config.yaml
n_layer: 19
d_model: 320
n_head: 5
n_kv_head: 5
head_dim: 64
d_mlp: 1280
vocab_size: 8192
activation: "silu"
norm: "rmsnorm"
norm_place: "peri"
norm_eps: 1e-05
positions: "rope"
rope_base: 10000.0
rope_fraction: 1.0
qk_norm: false
attn_scale: 0.125
bias: "qkv"
tie_embeddings: true
parallel_block: false
extras: ["capped logits"]
init: "normal"
init_std_qkv: 0.0146
init_std_o: 0.00237
init_std_up: 0.0146
init_std_down: 0.00118
optimizer: "soap_variant"
lr: 0.00266
lr_mult_o: 1.1
beta1: 0.95
beta2: 0.99
lr_head: 0.0133
grad_clip: 0.5
warmup_steps: 200
schedule: "wsd"
decay_fraction: 1.0
decay_shape: "square"
final_lr_fraction: 0.0
batch_tokens: 65536
seq_len: 256
doc_mask: false
train_tokens: 394100000
steps: 6014
dataset: "wikipedia_en"
Each number is 128 + 24 x the weight over its row's rms, rounded and kept within 0 to 255. Layers, rows and columns count from 0. Numbers have three digits each. The size before them is the row's rms in percent of the matrix's.

# down: layer 4 MLP down (transposed), 1280x320, rms 0.107, rows 672-709, columns 0-79
# up: layer 4 MLP up, 1280x320, rms 0.126, rows 673-710, columns 0-79
down672 098:139137093136102104106147103104108141160123119104124169152144135152125152139129095103130115156121119151126113089140149139156146158140139074178179111139123119110118099106122127134128153127131114106113116084106159131110145146163089107130103098
up673 104:117164118124076120114124167109137129122105124109150180166096139145114110100131122147103143119107142097107097127107150144093152129127128095127129167105123123110156124111106108081128122134135163152155136086179105133117091129139132182147129143
down673 102:156172102099174095134126102172113154094114123114097120179146126143125131127148154117124146141088161107111173108168097141149096097120125095125115105112127127158082114117104119141162134090134096079132147121094125151142097106113090113139119121
up674 099:148140102131137143150119105127126098131126147171155147125135123102171127102136123149131164159131108088173126111191104117138160101133126169138167131115166119097077094130126094152110154120121108101132120129126137124160135087145129105098131138
down674 098:128107117112139155145127123103085126170131133143134138152126135098131160138126122150103134103128124113210111081114092109135134132076123147052119152111171121137127151110102106127161113137134167136185115149146168153122149094104170133095136120
up675 099:128089126139173105121101142109110171122092137113097109112157133141127132133103159119158123119132131111104168083118135122107114130128120191128091117155116148120110143159141130164144104122140136115128122146146130128127130127144112135153120147
down675 104:127090088120169133117073146110136143166108158116190139149179115110130109141104122150128105143110141124123097138121181094112115169151092152117141120146156126135087089123163136126163124095115124103115118164137103109128100130116106158130081115
up676 096:127130143134092140175086169130076081107092102184106139114110112077094110132129131146128121118137113134157111123156119091160130112138129151117121068102194159114151156105139150149138129161143121111135154123134114117105110146098142129062146108
down676 105:145129124152140114111163148159113140097082157142120136108095108091156087138125118125138145105165132175081148109130136103113080104166146118109132164125144123096138103136131151120146159110155189115099136172125120124113142121136104159122172109
up677 101:154110147133128135175104129142131127139125126131133106156125107122074131099116155132112185105099086078117125129146146121158144091107109106108117158105093166117110102132154111170142164145147118151094120142140125118101135077095176111139112152
down677 105:126124162122154128148111136167151090142183091118140152093138149141131092145121131104196154091085128089158080202136132131120070119139161152170130142146158139151106194139123109116149102066122116102151155134103118130131121136125189104115133127
up678 099:122111120122108176093127108104100112099132109133152134106078106161135126114108148142144126102091104144116152124108111151130138109126120140107132099113122176094128154139095123145087143115118148152090124107148104127127159084123138135113087138
down678 099:090123145163110163145113120115096131143116135133143149138099117149126146117110081115132138121140121168149099095117120120149139161140128133142094161148111129137096088140141168133107123117132157124097118098112154131088152164085123172160139129
up679 097:128136115111108086093137134102090118148118112135125172102101160105141123100101133132135101100117138111165124087166112153100112147095162118113136141140095125141116141130128130095134085179149152126142128090118123153093134149095126079185120137
down679 095:143127127161084090157129140115131081129130141147126121140143153199155135144150138071085141128168103146106132100136098146155117130128161116150128131120138144149095153109134154130125098120148118105148114101127110127124173127115080130138152136
up680 102:133114138103096156116081148144125097143112121148088104151144117106079174133136117116140106137145133141131122111111109125186119131093186179152135137135122152129142143121086144134132138108129149099159127114084163156171113139131142107110131128
down680 102:147161130151133135162105143129144136123165108069149110146170151137142078146095144158131178133132118132109145092140122097155096142139067120119135133115119105161115133144138089160153142141130135142132126132134091108136157097157147145130126145
up681 096:107143142158106119077116123097137152113096148158106134151155112139153117114155125143134132107123092155114115073121149130075122133137121131086175143125127120156105111105118121084108088133141106130183161136119152127158079151135150115108105144
down681 094:087113118135116072118098134125119126162155111112127107100139179121133122105108127146200152130124064110122135117099161091121148080119091168113110149137108115118078116100111157087102122117111147118128142114084168153095090105159165128131130153
up682 103:106134117093138122092145113127165161124098168116123108127122096156138143136129108136126165110131148132155122153101153124169110158087128133109120166114122160090095128132093102098161127093145162108109100156172149168123139149159101135136117140
down682 108:133128131142156117121130163096138069114125122091123153127123113124141140170125118113147137140123121130125200121124155133155100141159152104125155127129158138107100140123118078118084133130107114100100172089110123100114079109099082138148136142
up683 093:128116139084102127140145133123133089118113125130132114138148139092136153172110106135120125127131120110113140139119088127105101122110115094134124147125132141093121114140141109109119140102140143148111085132171188121161130112154129175126149085
down683 095:132149137148159132162114152144105110143085121132139089102129071130183110090163176118144155128104147142111111106090121103144158106132068137121109135078124145142109163118126152127125112105132114117119151122126142150101137105122125193181089135
up684 099:131117131104123147120161124120108131154185103158156115108130160121104160196124152133116061157118127116118170136156119137123139152091143117115107121153141140102119102134113117110107119132136148099120164141094141135107138113133140169130131111
down684 096:077162103124110152172135130146136136128147167143104111112098152165167133134104174134185151141147110133192139136135133096135120148087150131159117091089133109126123103128097123108153108152162157137133104132170158106137123148103111111073141144
up685 103:182132069130117092115134128124118141137127170151121153126160116129145153104112159094100142135118114131153147111157104093126124124123094100130109076101160137121110107113130167148125144118120133134116150139190120141108136160141148111095165068
down685 111:119130087130111141117134134130077141098116122143138139099138096084157184183159128136128162156174119129165116135100087094129161136130112143155126115173159178122130118137146104122105091123140145142106135137105147148118140107152115151084157146
up686 095:151081083155143084113099133143150149096107147142075115106138143153144160161115121125136118121155105157120119071116093151098114134088110113107165125107142076128136110091150095137110164147087145133122138128166155112104148158121091139154100091
down686 097:140102096096134109126104124140181187145129151121128140113099131128147135134143127180115161107110143115148124135101123141138125131114090129107144125123134193126137104115136174178127176065172122132128134116077104120137066136085098125132099172
up687 097:152101139176125141150071101111138099104092098077127057119136168120179127110109143115128081132119091114121141102133092143163073117143168179161119145115129123157132156152152112153121124154089128167096110102141166157120116155147131105120134156
down687 094:175111101127120129164120155127130146131108142133130154097089121116084150120134152122116091099110124116107117122148128090141131111126121118116143114166133101120117108147151153140139154157133130128142112086126121127130142140140152141143145136
up688 101:152162113116105117157146163142144104164157140147113109138120129149121161134114110146117136121152140148124090097121096120132173093129139099084142128126093118147086111142110184148112135142054135165146112094146121087116126130137116142116126128
down688 104:091146168104124131114097098145126129123126144135124108102138145132137157105152159154087139140138104149137150139117153084121147086127104146141083116193106147121106139084155137121093183157160157135154108121164113106145156091136162118177154129
up689 100:167127153128104112149145151120093150116114106184103098108106121148107133107136164150163134112103126158167128143133173144140116135168110120080111120118117147141122173112148094117144144139121144149142122139148154087127125153134116142105083124
down689 101:093114138124119153169128149136070111129064129091112129122118155120108104119161132118167110137134188081089127118103139164120108147158122097115129131125128094116132084093141105115162158088171125116140163132099131129149103141144154167132102120
up690 105:129064116101118156123096132090128167154147147168154122122088130132140183113113132142161137123124111126092076130137110165136116179159152114146117060114104143162146112127103087142102118138120086161134138123110143158122127125098139122139132114
down690 105:140164133122134126109111116158187136121148160122162125093140139128132132135102092115122163134111128137137079147128156160136148159077103116178142141123118138163106107140157122180131111108115144125105134133112110162148140108155160118146141127
up691 103:137161102112171122128097117145094106136179140072125111131128159139136115140152142123099129142125157187184118072145117121103106138184109076110106102119132119121116066137101124090132139145127134143175143117135098138120148152127110119120126130
down691 099:115139108153136108137112084084138095154158170091156128090072103113147186139118111121115101108166139144125112095148148158091132163115104134092158103086111167176119144154140100156131140133120137154114080180118089143139142122122103182102115139
up692 100:133127117116127138118144132110140097119126159120118100118155163099131141137113136131096156102156145125151106102125127163176126123103115189133096184148105135150095120167117108106117164117079169081099157149145161111135148076072115127149072158
down692 104:149164149136123159138184136087116081146123123121097143111133142090151125146155141118106124134103152132103153123115156122125101162146139065113146126108125123175134167126154110179137140123132111082092138192135134101084135115144103116166165118
up693 106:122103092112110100146119109122124110181116149118203132159105152127164173102127157101139119097142125143109097158119071137124137116096127096111148115100142127133133104079096119134127147072115109113098131153135118175132165131099134133119151084
down693 102:160155128109087125141121126123137144131149124124096107137114148148129138166165150117132139155129131096170166165121113161114157145125093151143101102108141138107117149144141127148093129135104108115096152137178100111111179142135119155124095097
up694 090:137129132105140129099143139130125137123133106089064119163128083149114127104138167155123110134127173115138149092106120158124137141111128088080116137150119148108172134098099098160106104104166139145125133115107128157130137084110163107160161150
down694 092:100140102126100165120146120144122113121114147142161094106101120130139160134097150141116101125134092134174146139134115154094076131131138128166141152092142116151123155120116126096151144130101137132167088176154096114143134122138119087143160152
up695 103:107124145112166143125110127057220149160109147130112187110153140171136120108138109131119084100091144143092148118161112161100128102128116137125129155091126124112134108146189173136160114155105096123125155129129150070112127108131139126149123108
down695 103:139131146130157127113148128148128146121143111146114105132143110170127133149135102176179115089165128148133102115155121123170129170108123139141152132115134123137128087135087115169134153108145086149134066145147133126159115158135158124067110085
up696 108:101142141109136125142146116079122124140113101134154158087130123160143075145146139155134126104142153118144162149111105142153145101109153114141109133133119085131131131147129146158133080162157147109158138117128113147117123125140140140093127088
down696 104:141101116145105108117094140136117085123159128110086106127129164137105110155144131083140139147128147107124139091139152153142114127125166120146153142088135163130108097152169127127100101126145156105179120115147120163145100100145087099138131108
up697 101:136102134141144072115132138196101113169094144153149136081192136115130147160147155135092138118091126107097105113116085115147093117133093094158133138111164099155084129155112126130102114131129175107136117040129130092131133132141144151104095119
down697 103:103105107136146117161075102134126126147153101155118113130124147123146151155151150136140154077069110111141114089146092136157114073185131084162121114183109120135118137135125117133117120107179110138130142118139115098143143143141089129165136115
up698 101:110087127102126157144117156123125146119085140147109099146123161144133093083100114139126109121120096125132112081116118145125143112116106122123168134133179160083098112112177085145129113152142147161137133103127098118110126102108142133112093145
down698 105:155144154102130143154115165145130155132111122146149149117116144123128062113098119145136166124115127100130103117124109124098117090150108122130122134115136149142142111170114101093107126126106089224126133130114125129132150086119120190146128099
up699 103:136161122080153133095131150123129144080132166156100100145100081156121142096127122138109113104077106124148110134152122135148152141134092141159096116159119118136139109145211101116135176163103133160128107126160132137139117120131133120080108087
down699 103:110124151149137137137186140130144116108129120089139083108153112112149161112168129144136123148140116172114168156105105125098128117146124132173133104135118116103126152104107133092121124112123188104134121117108137102090113110160123121102168097
up700 095:133152118095165123150144074162139121147146127121173135134114156131148127133150085146145135131155121122134119138126121123108173131172116124158156121081100148148151089120099088135131135086108123142128159114106118095159139085129120109161108128
down700 095:130171128107143112096125175142167137100141116085132091098108156103144120137165112154129145161065101148136114139105141100146145137126154136150099126137133142132102145083116126093130144115150096145142147143110152157132121166104130122123151124
up701 097:133125100110143121109124119118180120132137132108121123104135115149107090077156119153105118126119131139138137108126111135149151169115127124126144151144104175060150100090108153135150087102108116111137141164157148070164131194134165147104125106
down701 108:115141122112122171131101113115137117102117152058179104084145145115146110124157131108136147132079136115093101124138105141130138096110134132101154140141117144145154092049133099124120113134132153114097127169117106114154088106135115138109133158
up702 102:203127141119097120139129153176130155119124121147096101140130173126143101157094120137119120071130100182081118106125153101123141136138132082166146090088154156121166100095130125146083124131117117169151139105121153115145113148123120194121147108
down702 105:115130108077122076106143110095158126156134117092165127137177167153161118135135138117168178131152132132144142110165098094133106124129124155132120077137138144109150107114113117126141113134116129147151093131089144122121126135114137127176126156
up703 106:119075126131123102102098106126113093142120159114134067073115128109099139162123092119140061131150110155146137131143118150112095124145138092111095136162137136113115142051102161153142124136073127131112153132147119098131147119128134134116105106
down703 105:072103154133124106127139108115114144149138146127119096104080100152124179122148144157110120100081129147134148108131092115143141112131133153080130149073129136116098131159163180111143134101125140110150116142130148097118142162158165126121158141
up704 104:129095121122106139125095118163051106101127170072134079139139142094099148133103089127150114140141153164161156140151130085136140081098097140111076151159099131157121093139128102146103127121123156119140122103161086124136116147113092152140070169
down704 103:097134154137162139098127122089146146120140097145163066128093150152114171128147167084126138121098100107135101174117129144133136170135093115055146139116136148135170140165157156115129131124151143096132091143103150124102164143116140115108127104
up705 106:112099140122123113134117136182123105150116154103135137165126087127140127118119111137130156118122102112122132079149184147135118120093122102195098130147157125129112114130120108122109123146159143088126113097084131148079140138118163129110132093
down705 103:136137091154138117115098123121209122139150116134118114094121111145176171131121095120096139106122124108095123116156141135064116140143149166163110145168159133119169128150099142168141140099113142147138128130126078139104110136166146129110146116
up706 089:174168105134143101143138138071083161096122105121094095160104118128163104107145145107100166177133142130150163138160131112139114100106095098114156162104141105132113143116115141158150184123148106074134163114115141149156095148096134123120098117
down706 087:073118083158088128134104107161117116129130144145173135066130141129131151093112113156097103116117081111132135136122111154098140142108167158132128138116107166132151142120157119148108118101139133139134116124131130149154161106119161091101199103
up707 113:172126130152128135099110129147121131115122139134117107170110106152105129080088160151106145124159138102139113128116144130161125191133141131123103141135083168127166137125108134094123162118157138145108094113107127153139145115132141117157127121
down707 101:114112147100125134170127142149131133123101133133098105138149156117143113157113148094108135156121065164134124078163158151134097112129147095142138123140112121142139115112094095087119136174145159143110137108114144138153149095120098143123089118
up708 100:125165136098133101165125062120141132108150126132114144096133127106140093102148116146110145164179146161113084104126157154131122157135162100127135079112158122138128123094105130140131073140122116120119136153119131175106084116134100137119124140
down708 103:141157097068134104113161114074127146125124128146156136164137117098144070117177077170140143137151135145112151115125119109139155184112125163111125118118120145140097117150106161113119161115141098110105124113099119138108124140121094137165125099
up709 101:144109129129168147131160113106089125131122146150134133108132157114128149151090165180139073139119081136124115130151108128132162152111148121142091107157103138156121147143135115108136119153112142117153118092138105111065105139139149175140147120
down709 102:134160128153132092097096124143157134123137107107143069128088144157060129119131162119145140098096154169143137149165137150123102132180075165149145141114076144157115148127143121141125107116123107133115148133119135122109159179156150098131135157
up710 101:140140071133119126150105099140138131138108102127128157124119127116157076125114146131121120091098124147098132165125130130130136107101087106104134124094122125070142117129136136107133132117155100093131099073157136103122144126149134066158106114